Weights of a small transformer language model: untied embeddings.
Each number is 128 + 32 x the weight over its row's rms, rounded and kept within 0 to 255. Layers, rows and columns count from 0. Numbers have three digits each. The size before them is the row's rms in percent of the matrix's.

# up: layer 6 MLP up, 1280x320, rms 0.0754, rows 453-499, columns 128-191
# down: layer 6 MLP down (transposed), 1280x320, rms 0.0737, rows 453-498, columns 128-191
up453 111:173144122172094147162132105206084171155125134148112139096156130095150110094170136087140093106064202107133144121117174172166183157068089094164097146150142125117112162166144132092133125141170167
down453 111:119117116128113127130105132133111084148142145104147170119118135142140116155165125113118081044132185166162043086144097156130190140121145125173144179172143193139199142079080160113148187077112084
up454 107:163153138132142180136174100165151082086074135118159090133123157134154151100159149098145097168085149178163131144125143157171137135107091115141122178158160140130106147105134173128098089096094163
down454 104:118154077128094170131103181080133171124120131098120051122130143122143094127114130161074146126115119135154154173075075067151135106155142120133064090091104111075107137105110125127099106116097143
up455 103:082152103071150086061108180118186114167115155154101131092071115081057146176101143145150184114101117091140082130130129130109116086114106147131106099094123121125052124156127189152101036145184126
down455 105:136156067179162067102148138103184152166095094119111126118108146112126073192143123111180094091118134154143144107095150142035129127110109165153111169151074126147126069146168146143125127118137144
up456 112:135145142099088156116105151119159090156126140132131162076067117095108120163176148155194189103151134141112079159121130068047172113122085111138090159116086117102105090127069140090084130062170155
down456 109:100102128128127140133169156153118158158079130105151119061133113103124154093153118145137121149117176164154167098147099041089134094116130073100053078121129114170087121138120144129099115114157160
up457 101:120134096159109094133130111086160149078125075142105145133128134166150156114146093162148156138146102102123122161176170146143128115140107149173092141130174125117079101182138128108096162145109188
down457 101:184120147097145199127111149137133112126136163138102088132127103110104067117149118137115186079087129178119114083104102113097217152143137130098122122047160092119130158081110025067113119127136110
up458 089:063100156111112099149153130118066099103145084141098101191215066174113107057104192116146082137142147118167150109132124123153162102068125161060161078137157158102158153128133113112107144105132143
down458 093:148125141127096101148175162147187117148143100151105148098157091176123098070104166031165141106144117164166121052164103098063113148127180123098111133100090170125127109158098125102114162122099126
up459 101:063079150086116134102140172151142154117115135113201114099121151119129151048126144159186093119172142153098165182194132137149136136164110168062107108152137136137091110148101197125160137136104102
down459 103:124194198104133168086127098118158098147120101136164112088093132145162116067140164154215180123103128122179076107161162135087088099118090157176150063137132124045160095127093120142088150163188178
up460 100:115134132087151202157164090132114146088105122141186152125170160183124165091148143177115034131125137108132070145149178140099106114154085128139091153160105118155180113117121236080081158087143105
down460 100:160058147125125118207142174112172082089137186134141123128126145128174095124142146159078074121119093100115123136082129129126148091143144192170153087144132096161064153145108133102054156112167164
up461 088:093059126164108164130176173096156133116123115159086160109162103176115133175154178137163115120091081131131160132130134093134082139113155171111118118127139104151158088119121096122139172152122147
down461 100:111120146102129111125163132071127121097132116182185118109145131097122145116090105083087071199171134073110109116101148142128172166184109125143119162132135096110076121102084152122136077090142140
up462 094:114100143145192181139176136053091086092125118091100135141171091092093095104132148133180090153150078104142155167114108170140116141110174125168120146076108102164124120139134151081144107148115120
down462 099:096121139170105149112182077152136131168161097109124100148117140117127110106128146114143128143120135127125162147109078191161108111117098161157103148123110084120152133124123163088207163107088097
up463 098:091111107099119138196171101139110075143036165172124102152094096106104143118091142133098126171128099125084150130119089145136151185099085079114102196121153111171164081119124119167153085154118198
down463 106:169141069110196134171151183030111122089153155106166145130118141076115171164173191127137114091129110126095122164164156112115175139138102116143091118152115102092127142139121068154091080122097071
up464 098:182154156122133131129097131124170124129127127074140132177134150135149131098129057155160130152174115115105160110132163117185068152134128103087156136140110134152125092167090100149136101111156049
down464 100:136103101119135140102137133125152114137186150089148121106124122109155141109148063122163121167174134088066157129167113053028103105110185082068073095108101165143106165202131122086113181088160178
up465 104:128114097205199132097074102072104138096142120109101184134123110153090122144132158137160051059077186138136113118185136164147136150114115151079143132107139140135071141083112121163115145165130133
down465 106:118089140106144158112113115125141103151142177130166079166094095083135118146134147110140171106175137112175158125120101135167114154162083134128137190141153146176072110175084145163122163043081087
up466 110:137107085117124147086121139183085158153106162160216114130174121140169203144117165149111145123144082100124149111135125147123067076153132124130161144121108114131127153121095121150136146115078073
down466 106:090155126119059104140103140119036103096174125141168138115141089213090110147144189076091122101137159136104073138184124107067105184037137106136164166115118155131092152147139139107126118127145140
up467 092:133154111147171076131143078109124147107150154142073096108133074105133107165116178063061111170139134161163134126106058123136150158172104135126134143118142118123081097085118093141131169126118149
down467 093:120113103120162172153105164139106149131140163154114093091163136108134132112168087052144108122128105137093112147120130130087087107156122183163141135120167116111152092159106130085191138141146097
up468 092:161162139120203165175146121048137112148190155180117148141123076128177156086125139148153132077148132158152181113122172123147139094115172119115170148101144109072068175106093141128132192157179100
down468 096:105121120172119132142118151105166170111187164167149128101112145115133121174126160126165127147174123202078146148104127165113112169147129131100101121137127117151073147146081173148112113130120109
up469 110:071085075124141092116112129113114201136132160164144151138134093126104144080091142122115107106109138216138138170124088016110071135106110058120120157144153139116115142032197122173135106146146102
down469 111:151123142117127122134089144102142150085156083155130097109131150124124183081145174100162129107093121158145143140151132099147108098125143215139034108026125090162111157114134086086162097124116161
up470 084:110116092136142154192085061101123069096154141163113141174149122119129077159092149092121152116107114109082137176123130145164124156158143195148156144123135142141179097128085074137162136106118046
down470 086:128141137157118077140134118117149150105151122116178091142128127123161144117127167200135132133180163148144151050158152099093166134099132125088100122089121130134095147137128133153145085168097171
up471 093:101068132114171089142146160118121117143082139138154210142129076127169153110186109145113136126148109101201147097161121111171104111089119130153161143060149154119145135125124126106153118086178059
down471 090:105144121151145112043088102186146092104153150189113106138112070108151108142090102185097136171145192152154147115120088062135177124161081121093112198164096137105142075128137156093133162088134171
up472 114:093169133101122180174139115134135096113132129149131165102150121065128141158098128116134102088137109094140078136118191126101093126125076104111093137108160143166104074160133160101145166136121108
down472 107:124117150129217103159158142071169190102096112205125080091092135140110135140141116132097076072088164144095156124188128139112121158082116084152135166114103115112109078166100147156132147142169138
up473 113:216107118055106164168099080098109110145101099141157099111084103171114126123154134168143127092078189123103116095095102213121104125113136137118114127131151199168125171169077177134119176100155166
down473 110:190048115091075107175105135161115106124099172132123137135117157112131082129198128135133129095076132163136137114131076147107127127116032131096108086115129134170102157096135089065106123108081148
up474 086:130122161118154161158132081120043125155133097095118128124156164129143165199117140033125142131145142049139145167082090090147144147126140180089073096167159074150132096131087121145108074171130147
down474 086:116056053113121117143105145126142127133100164140126140131148097142135094099145092146110092119139064165093129098123146131130164058122094109070094134138152126183080122145146167060127103100107116
up475 102:091131095149179136119112079103102084165086116155080129119155135092127102113102191129137102189131103182119146159138151121176057144140115170155105126130134095176122092149159107125080169101116161
down475 102:129136093076154165105156131105090143147115163174096166118150167090143125092156079158095120101110140110150133171171107098104136108066118096126091152167074112112088095153150113078076114109151149
up476 102:127071125130139115126173047136140160120137143129152025101095085109168135137180096158097131164175142084129139159149124099120169078140086155128150094101218086134112218122154147159171118147130132
down476 102:137137073147140147139171177139115131135053094144147157164127109144172133168104186122095108147128105092135112137132112111152165161142105116092116113174219102148082191087095154168131154156142110
up477 112:134185150127156109189111093127137088127137112121054183156108130127152166152121125157113133134134154109080141152097093151156082143129126042137070137138212066173115103126169163138145092138213173
down477 105:130132139077130105143125170148099103110086158150082138153108187154152119102106120114155082180161088096080110126086129114159147090142198085127171136133134080155087178120160143098120144136150151
up478 094:120144204138142107127242127152092149209179167087108129115093129114133137163139128149167190116058158173109094094154073102092139116123151124109123182119135145169136121109052136153149118125118115
down478 097:144152106111148136079157155132109161152131167170093142078183119179171132147142144144115067159191157067145127110152101109213123117108162079134085084108108134078133115114118129083078141108120132
up479 105:076158130128183108155103162099129085179100145108150123124126140086120071120129171116121191116105201118128139107045136164145130125145091148104142143099103096101062158103127113118133193150170142
down479 106:099154148108152113145076211095140075144137128125080178138125176158111114141181131175060146124091099106118124122088164181149174170115128139170091109183129123107156112147097083127154096058117122
up480 085:131128078137144104074088102080205126086135166156108148093127161113116097118146136138120173135067135172126054123088163139125130128130111140117138066164219112181163123158084048195138094194105129
down480 089:134129157151121127163129148121157172104121052110150192135098107123095214160089127123149103051103099136142093097112099180140171115077103059129117204169118127151128172123189121109091158131147108
up481 094:128130137134124102134139123144105123126094130095134186159136047120126175116099126121196128106125169077075097156051188139134098195134123199123164183079137130101139159134139180123098100073120142
down481 091:105120136121121109069135143139199136098127125067123124129101174122124068130134137103144152112105114053105168073082110133095139108130107145126089055043105152126128107109144103131080087124117139
up482 090:111090119148122172132098123091107110174100087161145107110139142135118090149073074131120137169092136183126141125090181074114142081082109137122181163073127160096155114142106157084096064133147146
down482 099:109120119112083116140108178122096072161125103122118152089156134221093041150120185079146121153159074176177167095120192071117121119076115135150106150105102137154140144118161091097119115101149135
up483 090:142101180137144095128098092131095114168198050138118110138142100225166141103147119178086118112128141089156079089123106165109101143119108108105105126165141153146144122128114159142146122094089152
down483 089:093135093124100119107160173160115195144101125190112164095104117167139060099167179092098170098118137174171179167118095130167117080101110104127105181122126185112160177079174147113151184170144167
up484 090:144139142103170163164144103172079119171137159147108089111169127138124137119076139140135073079166194109085157155125127111166178115103115137119109117115132175141096143110103173153144099178039179
down484 092:178150089121071137113174143179134142119155180083189124130138148136169092141105134052144151105150164178083127111102183143154195189176109107146140145068134112076074162121100164119111121164120183
up485 090:118047126103126108206134158167133116136090108077083162130144142187210142136139127092097139136080144141130135197069111063165087151105172147138114106157120135155077124154144056152107130148125112
down485 090:101162130123155108109152098082137180151154144160204107131126123095097174102107140124106079139091160121140133069137147105128150127134130125111118184142203146124128174133147117222062094139139111
up486 096:127090128105161088152083086096116112133105158124124121080140119101141115147189220104124095091154157115117101131114146167106125110214087118124124133117101103161064078117157137110113114144104148
down486 097:127117154126133105131137148130154132074150136117082138139145172128172085170186144134162101143143104138088091125130168149132106140101139136173141138097086160068174100090142133097101158128133127
up487 092:123126077095086134125137146113160119124164178131155138132056104091078081155122157107121092132099151111159148111120138154118141161145094112083224175122114138125159157140141109096137105141078141
down487 094:109153161115123136129131112240126189094122102067132154174144141124117139111100106163164109070180125106128086149140152141072144090108065168113141103072156097120137131082128093151131153087179129
up488 088:139090134165137114199125054081127147159097118115098054055105112107124065111118129102115128131121098142198090170082152107129156164127133063148127100103122128081114119118082110145095167156181132
down488 091:135101094116097123161120086064144123080117089109140110102116118153091128135129158139134169143164074168096109132197124083160128152162107139150167142071156090118073123111103133122181100165105103
up489 101:124160080207156036190123143220097199096172206123221139173093096120140152133125095105138141137170145167120146129148107161127133135114092142097150087115146127163031138111154084130133124187113100
down489 104:074120092128108061117133181203206112162161150101110094156152120169186117101137107158135191117121101146095140136095137142140126097107191117069172088087061143127148160188076142203109147091113111
up490 106:113122123160189123141176094098134074181149104120145182125143153121114127111137163126098129195045210155158133110094072113126140133107063123130128226091126054108128158131166111130111136142104130
down490 108:102151105160159169055169195122108187174068160119121109104137181101079075117177157058154138113093162147098111166114115177110178069078124032178088167148116135185116125088123116112210063093175107
up491 092:188128158156132175141159139148115082152120146129103083118161068108137069151114112062133137144075141128144078134084107159125148131156180170147169090162122094094171099172203102133163149126115156
down491 094:101197068126118105148156157136122148089142149142108107168099114126118124151153086094128160108107150145163170106100132093111127145135103101218164142091059095091179117158137126062068080163131175
up492 094:120154132156139066118116154090158103096122158098147125100130108173071080140112137181097146084140200126104121086118148099058157167129154125113128195136158176112144074143196192171123055132144116
down492 094:090072143081127109168134143206054126148111098099183142169082143118099136135108137101110149096102105128065106137137106102122124163119112111123134142150144116120136076143109109169054124185149125
up493 116:101097164082104125122104169129129109156121125148073185122165152124108090112140168186129108182088115128072105102144132169107121181147076110134137178145139107108148148106128198105079117146159146
down493 110:088125168131106149119112056125134120161107109160113121131146111141157149134138109152145070125169126127082149193094140124129118138131126116090163123135124130182137085133099129202147205127133194
up494 114:138119124149139146100127110157089086204108188136119147184137106180155212120092084119139124051137134114133137117151167098136144097155144152090160147123131125162109204099132099126130115185154155
down494 109:087117141100154121103105075112108146187130127130113126134170111087191136163144163131131114111169141147146125162124115146069123152128177121194170095145126203157104116142127141151128142137194114
up495 114:092107189174093098129131103128144080128153120172124154135084152135156091136116110155142097150135106154140058163079132147103106162124127105084121104128120138137126178184145135122159190139080166
down495 101:058154202117103120143198125114162146146175153088102095099145164106159113109162109098161154163110133152106141182087158123199139105152166191122074136184129183075120149118118109159133139172158191
up496 079:134112180163120122129107079120109151148121087197182161122040124146131174147124126101110105114148128148132100116064134143101147164100116099124157137106045143143113091103187117119132081067143094
down496 101:133192111080104128095138163115177091123140158092104108162201125109124097135143140138153144114114127099154100116159156126096115124161101136142100071176155117120171156161067141150153142157117138
up497 095:141147188073099150116139122115156214105094130080092170169122110202113193058176117091172134150157149148124106090108130203121104117163131131143120143127215120072165124188121126105137152130094091
down497 101:128183144133120167145131133102094160100131093161096157148141088155088079146172119089059089162121055157122141089094127077130153094155103135135118045145127089092167150110105090072128158128099100
up498 087:101142087136146119132136116116104121146171153092097129179119078149120136112065161102190120161099160087101128106149143102112091147079132171143152133108088108083139143145214121096119150152126128
down498 092:127132112112155112113122091130140163119135082141148175101152139062102128123145125089151144175161137115151139052167062099067198117134087076091131142124111146160128075108065156150130097130116128
up499 092:106070167100057108118151163101155091151074145151180122120141124096066141103129120096120117117127187139121134171136156087167115179175147126146164098122084216096084139107158113168126138134110140